Weights of a small GPT-style language model, trained from scratch on English Wikipedia.
Size: 16 layers, width 256, 4 heads of 64 (1 for keys and values), MLP 704 SwiGLU, vocabulary 2107, 12.4M parameters.
Architecture: LayerNorm before each block, no biases in attention or MLP.
Each number is 128 + 32 x the weight over its row's rms, rounded and kept within 0 to 255. Layers, rows and columns count from 0. Numbers have three digits each. The size before them is the row's rms in percent of the matrix's.

# layer 2 MLP up, 704x256, rms 0.0361, rows 278-349, columns 0-63
081:097101152146147158089132091090123115147132133156159072153105093110145173099088148179170185107154145155079121099103185136102066125113220106091108160159125132156158144099113120081146102139122140
095:126199074127107141124113154130147096136121126137103099061077097125199134133121122109144153112159165103145114085134147099132173072133136115170115066049138186129122128124090128146104161154167122
104:180138106136120117111127138192118149095120167136148154082164102131134166140123110072055105128120127090099119100091139111084173075112115138146140108114145132077096159105166211167133173141142146
096:154170089131104106099121090164100130101131115123102156114113143152216130106086115126118199208113154190127127112104106117156024103142139087199166094130138125136184061140170110179155054146152126
094:166074139169147211121137138169090113129146101138112097097077181118124089115118152115140173121128120155115171113161123092080070132093150179151165195148079147134138127153141152097169098090088125
113:065104109198131091170120157075158149177109091174191069209096103145130135150148084130116171120106162101120143105125146099110082118153115136090128162127138159167028126133119096067174087195156138
092:137099107073136141137063175146116145137125172173122163149080096121088197092119127133127138110151143137121054076133111131151119154116144169123186100122106093105081164150144131093213164121115094
109:186147102128093148137134186152134221086109138096117133162091093097048085132151067100066115134132133090137161213216093122130143123124146154083107076103113087134105092152068117102126097167107152
080:127138144095026099140137112124111143108105179146094228121092098139128102062106109154133106120117113172144095109139147050154189159147073097169066146157177099096068151144148141173144099124087124
089:070124139166088108147164173161119173116162087131136144103131140155171148131109118093113114174052076113146121113160117149089184143116143131121091149129138153098118135179117126046121197143133106
120:134157156176095135144192175181106089158143140126153137130074142134138130129104091111063108130138141152119104053148115082143106102151095137137073103099114136133166148104070154154157079104047128
097:104119178172146096083118170139139109113148160178138106136178152143162167162069139087079101188173140137128100148093124147152152099122175106104127128100110186099121153138149115087158156127153048
082:066120102096098156061135107131112090115155133098134167168150153113162108164137200086134091117085155059160092129088100188105134087122161128121102179135115128139061148125177192128123124143165154
090:164111060106114103155164121145105118115122119134101109089191153080111121108036171140077126122184222090083068120162080116157144117141143139143135118154184028106095108103127184130125123102123132
102:122111126097100137080170118141143154102100149145104164133152131128086097148188164131191177089105147192104066150140103181156129119138155170162115082108091109107061156123155197105135110152106105
097:150060079107133109141101158139159087159185089123113163124118160134193104135104065137108145173100144115146110100153143105179149130169126174191133139118148153157086125134136134153118097157135175
083:147129094109112135138085129042112117172137152164159195075125118132120138146112056135172087118201140160144084139126085112133126141143158095167104150136164181130159117151089112134053144136141123
102:114088209169172141093122166225146138107124169132158145148108081098170136110148137111120147119124183207111115128144165136157145142128124111172158128157134092161116200155043146148181106218072131
102:089126159129109101134154090151166124098139157141014102169123096118180074140149083157140134147101151184105088107126153125158130101136115122077095129132170113190094125163173172141154159181118126
097:121168140126145081125153160128133151125110160107146045074055117163149092084110129077120104145167137136119139141127110096123112119127137118126173116108127120124152118134121089169071136175142144
093:120121107155110126104087147120129131144097157124075128141121033127164125120081092106170136165180135149127096102098071119162143146077162104116147099073122123123147155155175107142092082109131163
105:136166193190129128164150141137117140128103155149112147129107115117126083157226151136141147113124148158089104148165152177212139113123136087139118131169131186073156140084135137121125141139150190
096:114120101133124150129097042146127123133058103112144166090186102116119135149155193113147190117161141162139124122137150151085175121139182116132114119103139124103127155051146102139157182138151104
111:108106120117120084100123165182093144069112127171105122194160154103110088173145115187099106096103121110158124108118083198085107130108119111121165160139111158130149167145156126090142153102185074
101:018152177159109140158136189118134126074147136091116126100126143061054138204164116119114104068147116139137133105184165129147103125115099164174158129176133121164185070151135162137127112119152126
112:160092078128105140134147154091146212099101130122154084131154124105112130099178134107085139169200124174131123120142119114210139157131160123167135141144048061055205136088113115095172125131138155
092:158111152101160141134164166151044129083153152111156115156100103058122153136176113203103143149144149149174152124112182121184156181152117113138088159180145109093139148122147146156129098133109113
098:162148155114112106137196153123157122148105193103115096094171121109150111175191104153098080116130142167105087164164103092175135080171116105057153166130084098151146145158162135191157118107125171
092:195145125123136139164127160104178076148119137105140188073162142141127119100156151062119161151135159135162125189116099099132122102140081086145133126154185134123100098200166128109152150126066110
089:082091108148123123123062135151118145114162096100105153108123098136128146087155173192221171110011117138119132190167116140115137153118185183203130128131086131118130162093137126137148088149171112
109:103154205095148136146117156115171142124117143136157147104100165143136182118141207057097069081156176091108150125110165132115135070143098134142115160111178147138145100131203086146134110148130136
108:069105163103151080180131212121121119172096087156135113124127098149102114115190075111100166109141103124134098156128151068142067116099178134137187133160134128111110072078153078147128227122109096
109:196114130131184092152094212146119099143173084124148106148090208103162160168101115132060158133097080129158176125108066150179063172100119097200135108140071111156110152150132145082114106097181115
094:119148121109125117117143179148130126174098140156150192119104143134129167175145131122095187161135139073128172114164133136157146109149139117132097063088166101140090154162086153083181101124063078
099:126122151124126097101141126193139143177134131115185136144164092156108138139077119155095095127109140120155066175134129133146125161116111088153094092136117180141108090123128088153238116157089144
101:114126190186131145155148127081102105179144131160126123094157087111173136170111073147103154150117116087080117126087134107157147142105147126165115197145132152147121019090145107127089129143112174
105:105139098156157106126062163122152128125127112153083153126116140126131094167128122156117117176097151118124105031164123163097188112130161128156117114104158136126159107112146089093147088148156102
100:150101080134152146168140108146142112148135133147097134117149188136057110094083166114072029085073151139143123126150106048144108142125054133183109171116170109190050179166095077157123153103155128
087:160131105127123164159125111140131131116139075133124111152092092056058137158144106129144140126110126033159122137172143126106106151139153100162145113150108143124136089101106132105109116150132126
093:160104132122126207090079175172108153132095110151086155130125162110098131100101172124103088167089150149142152169128106215123059102135118144101161092092146139107136118127159103117203065073092096
086:072133182131118163155079088069133166109113127086053189114144152149111154108127104042203096115158082128125131130179113143116119098117121117124131136094186114128114098143124094164102137097070137
105:089117176137103103144156146070062121139136146151165121140176151096147135123110120155138134114169140143164113140159109175124107128131079152129151146098164186114108186140114227152109150148143153
101:112127122132142160147087076116113127122134111136169111175163077130102168121112150188157192134175106095143187142120114188138041121189097119093134171147136103181147119102081116119131084118168126
101:165119151100146119128080148113047115123140135111096136165098154094114063131049094168138162164112137097151139143141175128126160161112071094217140104132141070155097129139115102127141143086118146
107:109156115147114137101156126116166107130170155083142146094106143179168180143084149090123132097121083144120071173152047145144129109178074176128150182086157141188177125106108145181130171138131142
097:117182171105150145141174174154109143177161130107104134173167144149048132093111142084111144170095138107136143176081179083138107139118087153142090116103173086072104143149145144101128159116094095
102:145125154117166122150112155169142104128102101139127133094152153126066168122181185140178100126126093096130138110065058099145154121098094117186141137118148151096143127110170102115077114131083100
099:113065152135100076146079168103194109109159133155175171147096155090158129114100112153147123147148103156132168124133106159126091101155140139116107150130133180073112147152080200149187128106180050
106:157134127167167152146116110143120138119117121122116075089131118108076132122129136109173104113138156110146150148161150156095096116109138135088139157123089143080132081180120107153145148117115083
105:110114107109129181167067119133145161193191121132102053106075120125150097095127156166120170163173077174147174139189113169172089132150119108084131177112165139138105100123128102129217087156196124
105:110107099117106113099156145149102061154151191159135139097104122156124172194131143158152156103120130137150142075125106137168132098144176162153143128157110183116102168120067135124065148124132135
104:104154176140136172167143173149159122113138134130154163131118160176107139145133122099118069149146147140084134165153123142137150164141142095120143228132126168104096115193167048169117087142132180
097:125128209138143137164155116123123178112137195182136102103091150141162159125161113129106151101179168138109159180109124083150130115107143162110165082155168183079123143168042133099109131110068136
098:163228073142134124079143130195174135084140102116150149138061161150135136121138156103196152152114113195069095160129138127085107116106149115121188101150134115136117104138083124112097117155130199
102:122120128067131100100138102126142157118136176121128165180136169102108163140190107117162162179109110165149121132128077123126164115137174123114103092099120143141126119157161128071123158150173156
093:084109126092178122124116143092141096187085164158125110132163124151180109137074160118055216164163121148146169107067124130193122089142116121141145092161207196144126131143121115131150197084178131
112:177076105084150135120130187173107109129183115091110113149148133093110128169120128204164126122123131108098103135140166111154127146116134118160139064093166066193130065184118124107067146101075115
107:139151034149143106141146164161144068121141111069154139102151158139128096147133101144136163163140113061163065150188111117140044135184112100085114130117145078107149165115112122107117096158136144
101:093094121114104134116098171165066080150151050159190121102173112107130136050082173138150154123164137209124089140108163063119071124126143175134137186124144185184117132103143152170153142180193152
102:131083132160139106110150077171150119132187115094024167138124180160094096182099158199123097104075110157175097088116151131104100159127056073136105139103096097123125123089139099115119111126132137
103:166125122090114194110127148116173156155168165123184131132125188084102086118110167065115143107066087210181161177210192141107080143169109123130104072158118162077089175192094083100118134150141074
100:165111221133156127116109184132149093162106064116137090104091131157092129104136127084177092152166106128173166106191073135134151137107133080154116039089144100109177124133126075145124090098125121
090:093112071097129117151111140163144075150119103061156078121085110151101202083100166145100117113181197171130135175124149186151077081124140174176079084198110126169140110152136070063132047142054065
101:154078165076147170121099089176144122109171150171107111113104127153160107159117116126133136096087115123131121124175114064145153131142100083158148145108068107173138085170050161137101058122133115
105:131099142120113132156177164171106188127109099137050101110133164120078152181165127101114117151140113085143194117184103105141083113107090122163152104086152132104132124125159096095070077044147155
105:088097162133134079144133156118201108098136062107049098152080128119139179124132081113077122127140121072148169133161168158088099131096161158111132106141100143199131085166106089153109080121066149
095:143085173127155141108184115156161140063097135117118122131142139102179142110106172112106167118148130184175105141049152128150068099138128154085096123158177079138144109096107094211111122137165139
101:114121159183154142140206152106147139108150165108100086115132066108093075182102139198152126183112090098080109139109106023104161084103110144157132150096131152144144178144133138120157149155144157
096:143119111173124083127139064128152121129165122112132110111084073034164114080165094138120120175162119147133149161128130175188162110130137086105129200103121138110119125046139109118120166144075140
099:111162126108128133166151168176192123134050096072111150126123125143102139143044153133175106065124190125141176168102193112088145106142113092121149181119135180112067161142103105144125142131155124
098:105063086084066208142029119202176069148097125141121155142128134130135125111150132117174107124094132131159104094086084184098060098148099132161040102103160097125143072124104141103137126113146162
086:067167184153085134127158170136150142094031104120156101128127098120092105179185180079170129140121109137114109143138140136160138147131110093134147121086162125084184079097107181156146077105147150
# layer 2 MLP down (transposed), 704x256, rms 0.0357, rows 278-348, columns 0-63
079:174073104092121154116127199128119138165131108084153078117117198141157134070099058144154152108102157125089090171163128128092175118198128139101175169131161075146134150087086125122140109105126101
095:150125133117154149145151126109101122119153098097111120096171130160169153143103151100154173122095113158082130151186092099106117073099121158122124110214162092147113201111133137097099157100136106
107:149145138080131127126129159157166146112145109117139087135103088179139115121092087092139102195129132094102194156113182083111136124136172151192146171094125133082125160112062136104135153038209091
099:116169138126100135147140126143085177163137150153138169134170195103147130148129096142091159098143185152180169081131128128150133113093099185148142181152082138185162103144150123173139143168122143
096:205130138115050130109103158080148145088184120117133130159140125128145135138135169148124179163107199151100162152123101114155165156204132154137155150147096144121137100115166119129135116159147084
116:144145176115131122076102161121145088122137122091125132103162102150124133162063129106102126183150156096164103199129091085151140132133162145081123151096114119085117152159117170132180110087166100
092:102110101087123092095142150139098076131126187130135092115143159102170171121101147105162150108148120139139065136064107113083076151186168158137156086103080113131159173150153117129117071142137144
107:116139143082153149155153068146126078149153166135126159150115128109122142155153147141126126130084083089148169117154107135093152118080104096133086083144089100166154102187134181064173154163165153
080:132133125157162128112109146203116107086130106107089167163124124153145133154187082104184092149157157100147170125105185114112086102155150173159198142052074058148110116090127076092090198101120095
091:152116116120127166123140183078161166091185110157168193120089131186080147091089119181129135145114160078126102141108138129142102128071167122125204137135106115119163117084058115120118140140076120
117:104105121130160139105167155104151153102101140138114119090147154097162106123147148125091153164189162129153118106148115146182121099185072164173199174132150189141125128141053163114099196137110135
110:142122142112138099066088076132128122113130081143153093146143147098146135110084147093090098140174211153110135155128133111102130117120141176110101193101115186154131128126124123101137135114140103
080:205141106204188105126034077154174139138120146153133124131180124147077093131109147136143098186156126131116106183166129109112131148157077186194157052104096172090092155160143074140142120126117098
088:080084129114145148143059094133149133167103104139127154207104052148113143132106109175090090169152087159119106124125120104134166124099090156132224097133143157127131113156092092095099102150098187
104:129038125149131192070146100124158117106152127142097116096102184126145124081110121147123062105115190149126125117117137103133143092171158148145106128167185116174153117125078147159116130082174151
097:116120095130152088094110104104113076142154126189153114070142093128094084145162137130133188129178145155108107127138155131129126115158078118142148126091126137137105173148103105141133124158110111
081:177160101104176112133118125130142096187066148116104138179085160161149076177127086145071100133159118130091149150103109114123120115122085095101167109127110166159129100137072185143136113119114127
102:069088130139152142077122157108121089175170135129110076121133152067113121139085121138137159148145088105129093142120204090180166063132146119165145122099121135114148207141201118155115135102172121
100:122093135162093176136167086136082090204188154109132105128137125143112113202142094115138127120147156081129130073133124134131139125097154088143077176134046115094116159133091096136128160107126087
099:112161098185165083153121053147100123156171118145159147108203134119122168067107150127122143110179136154133098121159083140130093142090139093107191134164119084205168178202138090105135118172132154
099:162120095122100134103108069102143102089116107116158139184111083083168171108133178123123120166185122087116111097143098108110161125164148102195100157079122138074070100108199107142225108144118150
105:086121089131099042143199157082114095132170175146131117107148110129152108154145109142150131144105102166107151126064182153098160111075117157108141176129121141167107127116139095115042099178094111
109:104110145138099096117129094163153075147168182086169134071182124092147142160110167161159153115135119176136135140124155147077140168148079161135113128108146122136118136088186053159134121071124176
107:093118144123126103187120164150108094131160159123100120200141139134175084119161139085111143134101109109100109134114143139113118096159131156081131100082146154147141144132126105161013084056091100
103:071101108119112080124125168153051130086163128155150122145124152200107089157105158095129189102104083130159125094095155088141143139126074147115132147105131089165111136160138167159119073094083139
108:152136162155144109160143081071117090142132150148137117124133139126120087175121171163144137128082100143152124163065088185112110139198124171137114114102169129130072139144124030115108099151104082
091:143156136155126101124225086105159129160073152191121095160152144214159130096137139138034120133177176118103135170113114129120165137132138115142127185095134120125118187135077069184162154144199116
098:115139152124121177069142131116142103116124139127144137191086126165136056139059124098125166139150170159102162091081130111159113173037130167103130102133162148092124131118081104125087168115055136
091:086118131043078120094121158121138168164180052168165129145108055078156146127105118139161125142142076110104075116133141120098133136079156119124146121113085093053125132090146133101080189189192161
087:195103066154154132195141099133188096124161103166137130117136127135136127119111077147136120163146173198117145111078112163127124136151099103158130163129118169107126136124123151107081146164111118
109:065125150099144124106079148134140088157124155140192136074130145163139157142163133136122123090105151142140140148039120083111135089202125057140167144142115158093104128157141195186114107136172139
111:066107120074142090168090196182160128162153090155124130146122106139131121116152072148161090128103082103120118144133114087115063148158127137164134119104078093096074089110084094098128190148127175
113:141115087140084145121148089149099070149148146105110138126078133100096161126157151113137125120167095145143167111071139156075086209166154119152164086116159196064130126063153093143144148115126140
101:117119117107128111101162141125093110152124125145107183122161147169100138090138109140075141107202124077122081117144152133066116130123166135158146143114181135124092202142146171119123174156123120
100:103127172086170130111097086188099108164150107187157225099157127160118111156105066166099151094146125085108144162125103126140140121053089105121138149148104101115078095094112096102174150137122046
101:120040119091126142143160118142148156121083114150126098165168107171178130146144104149099148129139106172117069170121151068128119109206120095113176143170144114160153140104082149142153160172144125
103:098103120136143142102042078104115137156105150128176061121122117148104112130153136070148181146083105134140121176113120121130129179162104111095148164098126114108113157142093168177145114115157114
107:105184071101148128154165154132130168171127094138063143159074173174124108155105095101097080175094102193192126081128162106131118144107114074139100139122109114168093103135102069139115224157149136
088:103135100101121132130164123144127122122101144120146128112184116182177158103100132111132150119081092183138103124141178136143087143025025068108098119073131083172144158141164126102051133147153087
092:095152107107104101137141080157170149100141137097113098105131183069107144100110114111075115173171149106077178120216182094139106097130134154092103125081104106141171109136130100129081095152157097
087:200178103073136148142129133093138107143108116134134096114120086149139136216205085137076116145148084135144156132189067190151113125045101144133139186108162130108167126129127126083157144125176090
109:086070155104115045151099140166113159148164114173084070151155114058088166143068103100111147053157095133124108159092146122193099185133065107120152157067179110104139139165122226128132120133146117
106:177136098053114082121069086135122124168132099117140075154108084132149150234129136115130183132133078111139141102132092120079113067089121110091164122138109177186098174105138175104098147153150161
105:119066152141141138126076177111174117100181143167135119139120148105091103167150080107116146153178112081153153131126133110092122167116115123116160141166107132132114135111071117152159113143109076
109:114145126082189084182145112162146121157078112160132206151094091076115188140177086156139140116114118135103084161138109113137184064096154109099121101202188116142108107129168194135153151109131111
098:127146104147128107193130103156103116117075199090048120131172128072129135164143091122122113122178144138166187105114149164154086116152093177103110115089139129102145057172102124103141079154134128
105:099119142102177131107102167071116155112127128158113120162153154127109144107148139165156157131117134115106098151082103127104187118164078138128125131103148122134051143142157105062074083124155152
101:122131103143114097162130162104123151114140189151215120091141115087083110112086142149176117118096076131150132143175109141119101098127131127129135120113118175062111186121043136208163125155127137
108:123123083172118143084158145145096110155144123096125083091132119138085148101160093110176104077101110113152182116167200156163133158155177127123112148150093091079096138146068076082167181094199119
105:065169109124097100128153100135170169136115130174104133146111112117129091111097179134170118110112140123122113146123111163168124140151136151105092128164128076099128063189074099090144216179121128
109:156121137089106134157117107181145139139118122165153158145154163155153192174124119092140162149132132134162115163136113129175063094121168185099146152182135115095177102212119118148137089110143132
103:144133114109148100219117198102177118176144089174128132150127153174108111109107175121123111152183121143113105142092119112122175091074093105173153118122099143139111101110205161135175132154069077
098:126115094148139080108089140147120153147168062130143116137099156084116083097102142102078130195095157082060184190171114137162144142130148149135126132107130128157113120066097178117128130142074135
095:118068206077101161183122159093056095181182135148118138122170159095120092108162159104098121153061123132188182134169109144134102157057092232097122139136138112122154084196177126125091150125150140
102:146110141158124126120113134082121150145117097124140112125144097162160132134112087188152054145159126054147165098136137115134113112110096110136133079153161127195157175143127151148169125093165204
096:102101112086118113151136179136152109157139144083092111188138121070172137146139149139082095068167090097117130167197099108110110142189086174130151164153131109129176118144150107174073116177169118
110:175170146137192138165122102149091078114146128149134109101089122125075127152152150148134173111086150098174080119123146111159086140061076101146123135128109125133149131150142111144176142141138124
107:102087211068117206129142094152109116140116226111165106109114126137122162134090146102099141073112125170069113096110125160099137104067067090165148082122155157107124159163123076104133114085148118
102:178119146098108165083164126048082067170162135214096087194126105147133143101079146128109118133065105091109147101141127140150183131040152091124151098155129095092091110187150159138096187103171123
102:113116094200108120181148114084130124119145119135110127148182101020109118111145134082153088148128152150118145161075153158131092140081166169162136105131120157126136131189136118131119128105060140
102:141137095138161178149158153136115139121150161144102118086110181159117107117111163126117083075117102116154094144153124093100065136143123140076144123103135098193126128109126130139140083066084108
101:146133162159095134132153145110095199129120073108131073172094151092074114136119127130162099196112170120135138163144111127076116118186126148104113146090128089079118091226131156109119093107121066
091:175142183149117142078143136142090135089086165190166214104133116111180103195062124113129120117116112123107131112151087085109164096142139123100156135107148134087148187161119135173127129080150139
103:114102143074099171125099145096119129152189125131155072115128135116158091080172129129148127132137146140091155180114051138144122170178147151136171094152084124130130100133122173130150095121122188
107:151129130145113154139146146123089053168146105135111143141109133125133134144178135152150130108177150158107146106166084123148140154145117115111038151153152152114125070093112099144086122125108117
105:135121116133154143082096058045099120161119159148217141103153151149151110117146155120133126092152115156133151094135089086131144147133105129162159155150123098096160157064154151116157192173108076
097:103079132103073098096150146160141181133128159163121115179117148129099143091195146151091134169160197195086117124104186127140134138162039089161165134105188120125126109072162137129110128154146138
100:100146150135146171138040138150150076134134140095146119163112143093147199124143161124056161116135169081133128108137166165135130128098134121125097071173097157065188064141116140153091157137090071
095:105121088150102132156105205059125157210120136127135161096178129151171164159091090151134158115156166113164110145127065168103096164157139151096181057145112182117170141185079177078138132135140105
098:086146131165150132118096165130104141121089122124105138163021096131130142146133126078060135144084126190151193100118136117140123150103154133122182103095110119117180146100148140101095110094124108
097:096168118161050120115173151181174098162130169097120116141094145112116162119100105138117123092166162208113135111120108115095084173095124095091106148111141150187119129133169152170113136097100077
# layer 2 MLP gate, 704x256, rms 0.0403, rows 279-349, columns 0-63
091:173176151100108137129098106088134109133081154093102119146090134117145100145129138131174109161108116155114153157087092083194108106136120133118119148129114094152130151157142089136091104126135136
102:107112154134132113110163140135123169123151126114135069159079094147138180120168068147054193126109100093133145118150206106157119123117173144153151106134128180133183147075066085166105160069108144
091:125118125166102143140164149130087180132132177185155123121137151088129103146167084201108157174159150154131200126139077128153149098097089131107203116175155090127145140124142095168090122146105163
091:114184136087165175102138104088127160168140132134173052064095164121121100126131142077132091134099134140107123156119106179134094162135136072073137143127163165108135162166083154139108155140092179
113:096161104141097105165161082097084145165111101162076078094088161153108124118157187162101078088091128102090177097093148151139109166115093087131175090108174079134125078103224070131102133123146133
094:048164196123107155115165096121101188142111097134050168168170133149097132057117120045088131083138148135122160137167114097149142156143077126083150087116138148126126155155112144130128098151122162
119:116086107168107162116142062094144128139157051073105128096122110134190094175135237184169138135050116116095097115150123143176067178114157123174182099111134183147069154104110111127143134115106125
080:059099120190170110169179097104084144180107118125100173069159111155124132136140151142140113076086115131139140081132163122157143120132109116180094079125153150095145069125171072117089119123087088
094:108125175117156128155107074036114126132109131125072056094117135101117128168173129183164142131086077124173142096137157145168091160125132133134144155112136150190083131160137154170099116128110169
132:148152130149151214128208091153148168148172085137092114132101123139101104126158140126102183159111140104139114106132088130150112099132126095094093043150104082154131101172123071140060135131067117
109:168114196165107134092137097136103116104195165146135101139184116133176141197118154075109123172095086119158156162176079114138116102139163110067137102126099163107097108122129111107108160135135099
076:143121180188166103076087127126077174142104103178083056056122156127104173122130131170146125068153119083131147140157153144067141189093084127148132125164128168119097152143122152085165108133093132
090:116130104125145163128155139130147157126133145180132149156131142124090082145145112186193082135102127146138139147168076128120107123153111097092108154115129113154173147134046141112076185106070142
102:098125144133119183062158138091139092103151136136156098095133105191132128101137172047087119115136160118122106172102145155110098092129175133151162138158115133129106086106176098127161086107175169
103:066052105122103145149135125141114140130138129138128138062099130136161098148154126079092174106063122177152135162162095169150159178125127068141132093103172145108091102186100108120107130100097139
078:156145113093080120074129122155123070116096082185119140109080141120180135170160103063105117133119078122151119163151096136136128170148166128071093113095136153090130119177075140170124121146156088
100:102111105116204157106079118200122156176179163115118154136095117121079111130173157151133102095105077085164134128141118131094116068120093134110051128136110117119136155147074176110135127149079104
108:164109061096121156137113061121079139138129214167162141080115152095151136159119085179122118113134146097149120135195127091131112147116128085103099120145107047114158122125033143072127152123114113
096:103158206104195171125124103126109126110132125142145146129187143136170108121172196067118118083063143149156186179066070062121090108153140115124156123123143119095082155150167119165102141142163105
099:071089150103081152122152066101121136110083120096124109131094114103129136130137105129146161102113094150107108138130110056159138153075178145126159082085088139104163132132056070097080138139092149
099:101160094147174160124161148140134085095111131137029175133157149112126140136126133116124160135101091124195176153089147144103116087095049150074116162144115117146151151102067114116079134159086113
105:069123144154111112121179090157111066116159144116158140071139118085103142177148108137086244087149116156167132124207131211119099131114122109141134128078107119135083118113125060238074201100146157
104:117166119105183150129114052094144107160107085109142151064093142170119165083130149094116078132167107110131075228142153077157123170113087122153101138161135101176134140170153145107141180161090128
104:130079111140137150113101147164076043115216122123120216128116141175114127134124129103144210126033103098166140174151154134125068139158068145087092137150142131171104117166121113124147132138111100
109:132144112154095141168188146088088135082088162153166131139132130162135093135086157109133154185176119167094118238166134098147160139153077102102135101148102198163128157141130072137128158112080118
100:115152136067155123171102089128089132096121132083131115129151102083121119149110073206108087120166103126174144101116141114133044110110107100112120097121098121083151074188115105125138140097132124
097:080127099193170158086204097076067100192188159103157148099127086205142122110108090167125161087117139144126146103178107168118100122122100160095077124140171191062144101113145099156126140111127156
091:114150131113122144159146068142114130073105087172125138106122099104077129107094175176147103116081112141103096196146170071179127186122142146129067147073133056136151106147130093128094127151051113
088:110063120144126133058104145149112121138135101170087147164125093141078099118188127163123117110096119150091099085178110162084128125110076135162162111126164121090192089123103103167111160157151176
113:090098082127203179096134092134170101145166138142183158114139166120108184086129154171064150118073136142166139152134111167113095095143089156091118115124098111128111109133162095117166145193130150
098:113120190140184146130161140088116130156068132094102170099159132144169147109138128055119158096209133138175139182124132157184132063117104066068117173140168171149112102169133116188133133125108143
107:111160165140122133165115210166044165157083099161096182067100142146144098084134193087139149120099152134129107095163124167063146105124133107127118154147099110151142161157160124178133099116171144
095:115161069146165168133167145185069126130170094121156131099154107136111120121082147067169125125062137167096200160150138138132063153129081095080146167117105139132167011136146108127091125099113106
105:181100089175155148125095126127115133070107141111061042091105176098081149125158141086204144150112135132146199092135172151105104108091186161077176084131118074152133145131111138151059199134119139
106:101119164088149121167176112126168159103156142155013096148159163098085095164153146079110159171167150154149149096090100111204169137117150097047196072107140175153122075121118102130070127104111151
103:105116149147165156132148128173146104163162128119121105141102163133044129141161120047121110116109117110193130141154129128080103098154151120096180059120095148208119127192112093174108113104077149
107:124153135090131089165118139095112088120141130109109105121105083127084128134191110139173155052189138122107155184120107185119118137083174146102181122109114133093135144116179147074145067144132147
094:138153144125157110128114191171121128098178120081110054142166132160147067125125083158101099116110101123126166131157096093118119042136125082174107120137097089121114109146140060101108080165125130
093:133159146121134158127154144113093143082159150117135186056065102050099129123164041177129102095098152101123099214151137123144109149117160073110152160159041158135149086128079125098118091091120105
085:154150146169140135112179133143109129168128093144092137077101084113121102143118191130165096079113143141147117147085137200122142140144109175155110154111114057133103163107181110141105141130083088
100:078141146080069063160125087155102102150121101180103120156142137089128111148128121114125068140159122128138097142105113139136120132100090091094106139088179138100114130151132120145127133081111162
098:172144156138095139154204141121107149103114119182114153125109189138094110145135139124077122153128138146131159138144116169179102098121153106153144089113119159124078123169061145101110128114088114
099:134168120141102167138208135180122128117169132100116168085140172135091116111145175124089123032075096128168107132147099157122142086114108137141134102101091106125083108144145164109130092159143157
102:120151117080121123206213189150082155129119119138157220146146115151149155155111158217126121100144095117111136113128068088141135082120133094130125125172167094138101135105112147159150149121122150
094:065131122101115146121086203136139171095191162119118121163126107148079121112205143114160136116105075146151085105108108125105172173120101118151115163139121070144077105058078083170043161138137158
097:098123182150115122074158142067148168122125160161110079134103041134133142079156130107117136144101145115160128096168096151183157101162139114112069150114125108082135135057172046145151051107119150
113:142177139135097123128126100096083158162109177094110125080161154100108096130161078145146100102131090099141102100172100160155126073140102083119102160106116150117126176132077075130121139108172111
097:113095167090179086158236117092155152055146091170202137141131134097127100130090133148123205123169112136126093149137084144105099125103118088084137108143134126182174149079152120132102095175058144
111:183044139106118157119168108125042198178128144110146143089111099075096100124192106152116151157178093124128153182150131132098119125130117120131098086122146144150103178129116142145095128097080141
101:125191158157077125117196147092143125118081117150144217138050139134094096135191169168112091162065153088170143127102075135159088062159140067125095129126158131104143072132137181169111185198136168
103:102168106106116176133143096135112133128098118131116082110113112096113134134207121197180146120074084081090081105155128114115168119116149148104159163135126119159137101153122099104079112102126140
101:120106166151152149089175099146117060122197164138103115079179125127193115170115183151096157153065143118127096107150088113162146138132096191143168117164098144152101113150104167140153094169073132
111:137056148089162162161174130086127119180155162164152109152149128147087091108076168097119100122114141083185186172144153151131096166148111141101112076118131139163136098169097107179094127123144107
104:148127147109134138087132171153096138159083144148181107107094124146186112091077179137151072148150211086132144116132118096138163099117105057159166130112172094183128139166133117091141092091164150
094:131141123053161146151141143120128112155103068083080130136158139103154113184128130180055163147092087107132182166115117097153067086135149120075125154160167116158132122137100079218034104197177117
113:043114085149098151131098110135131107128123087113147149148117169085177139104175165126136215130007133113193130132137119149120081121141121139104081138099126184134114143115094111106110186130106121
103:137151176110106127103109103097066133136113145109150136111113165124149181114163144114037134120045124089131111168122086109141075097145118079122127122169128150112161219112131100144124134121133133
102:159089149128123098130116129140084145098153150138114142102144114111070176149181162068150163082152126110182154159076116113125039145091097201077108178164130182138104125121112134118121170168096125
101:098120082146100157136160105126114158141099117120141112121139105064126166092127129115119103152125135125115131167139140158179105175117153120126119058160081098111132103149160062133167113136094148
105:087139124165230153095102131179072126126108140166086130099150131118157161120122107139136087103123125108101090167106177084172145130096123081141105167118133099133116105120088139145151111113100179
098:094087156101156137140106096142099131140104123167171080077110222111109172095088165151128097097139092178137139136152192133138035117101164113101102100117171072117179118172125160112116147150096155
086:188109156136162207177119091111141112061129091122104141107111164138082052105091100129118092133093083141155175203157131113105096143095127176075178154090099063137105115176100128133126113118076149
095:112125132137154175149183141138108162118135109114125134123099129098106119179178161122054153137134120103120120163117148149085103071106133070094141131128127125068108219157130115104121160106135109
103:108103108089220123107092067105168104129137175102108188066106129104085139097167115143094216093101048125156119161114103191146148112130145140144210143145058181132086127136117152127159176134104090
103:135145144103067125136188121185063177126132188145092133069139151086120094172110060136125187165111141127120120115121151139148167137111151187166148084098078092104085124205078119104127108088121155
098:198107140102137171151128098154080124096113118152046127209154117117128084166175167154122145137162122149183108159127160127171105114131065111103158106103162096140100097149081124120087130118135106
103:130142078110107150124097125177119148135141140132141173086103137161123122156186114116080118137075136162101064085072106098105139057157157100130066113139135112094102150169135106113079167145136100
093:203174124084181147178138069116093133093141136107159154090089177134112168156045185143126078089141094080153144124076172093142083149128123129147179138114112097216141101136102091086106131175126076
098:118141127161136171159185130068133083157107097184083131127117143150084173071123192106129108109123114109142152107087153155043156136114081159058150131088149141131108104147170078155125122093089151
097:174107157141138111130140163124077147098132159123143149152103120079160151197129091088087118120101095143150119192105084093150154080099092108080129123139116140115121124171134110108123068119164163
095:108092116128105074131124154156160181136105117131173094092110117074157149152181107144088186114171149109115121127143138202173168138126060028122151097119112087131086115104136102089150150093179189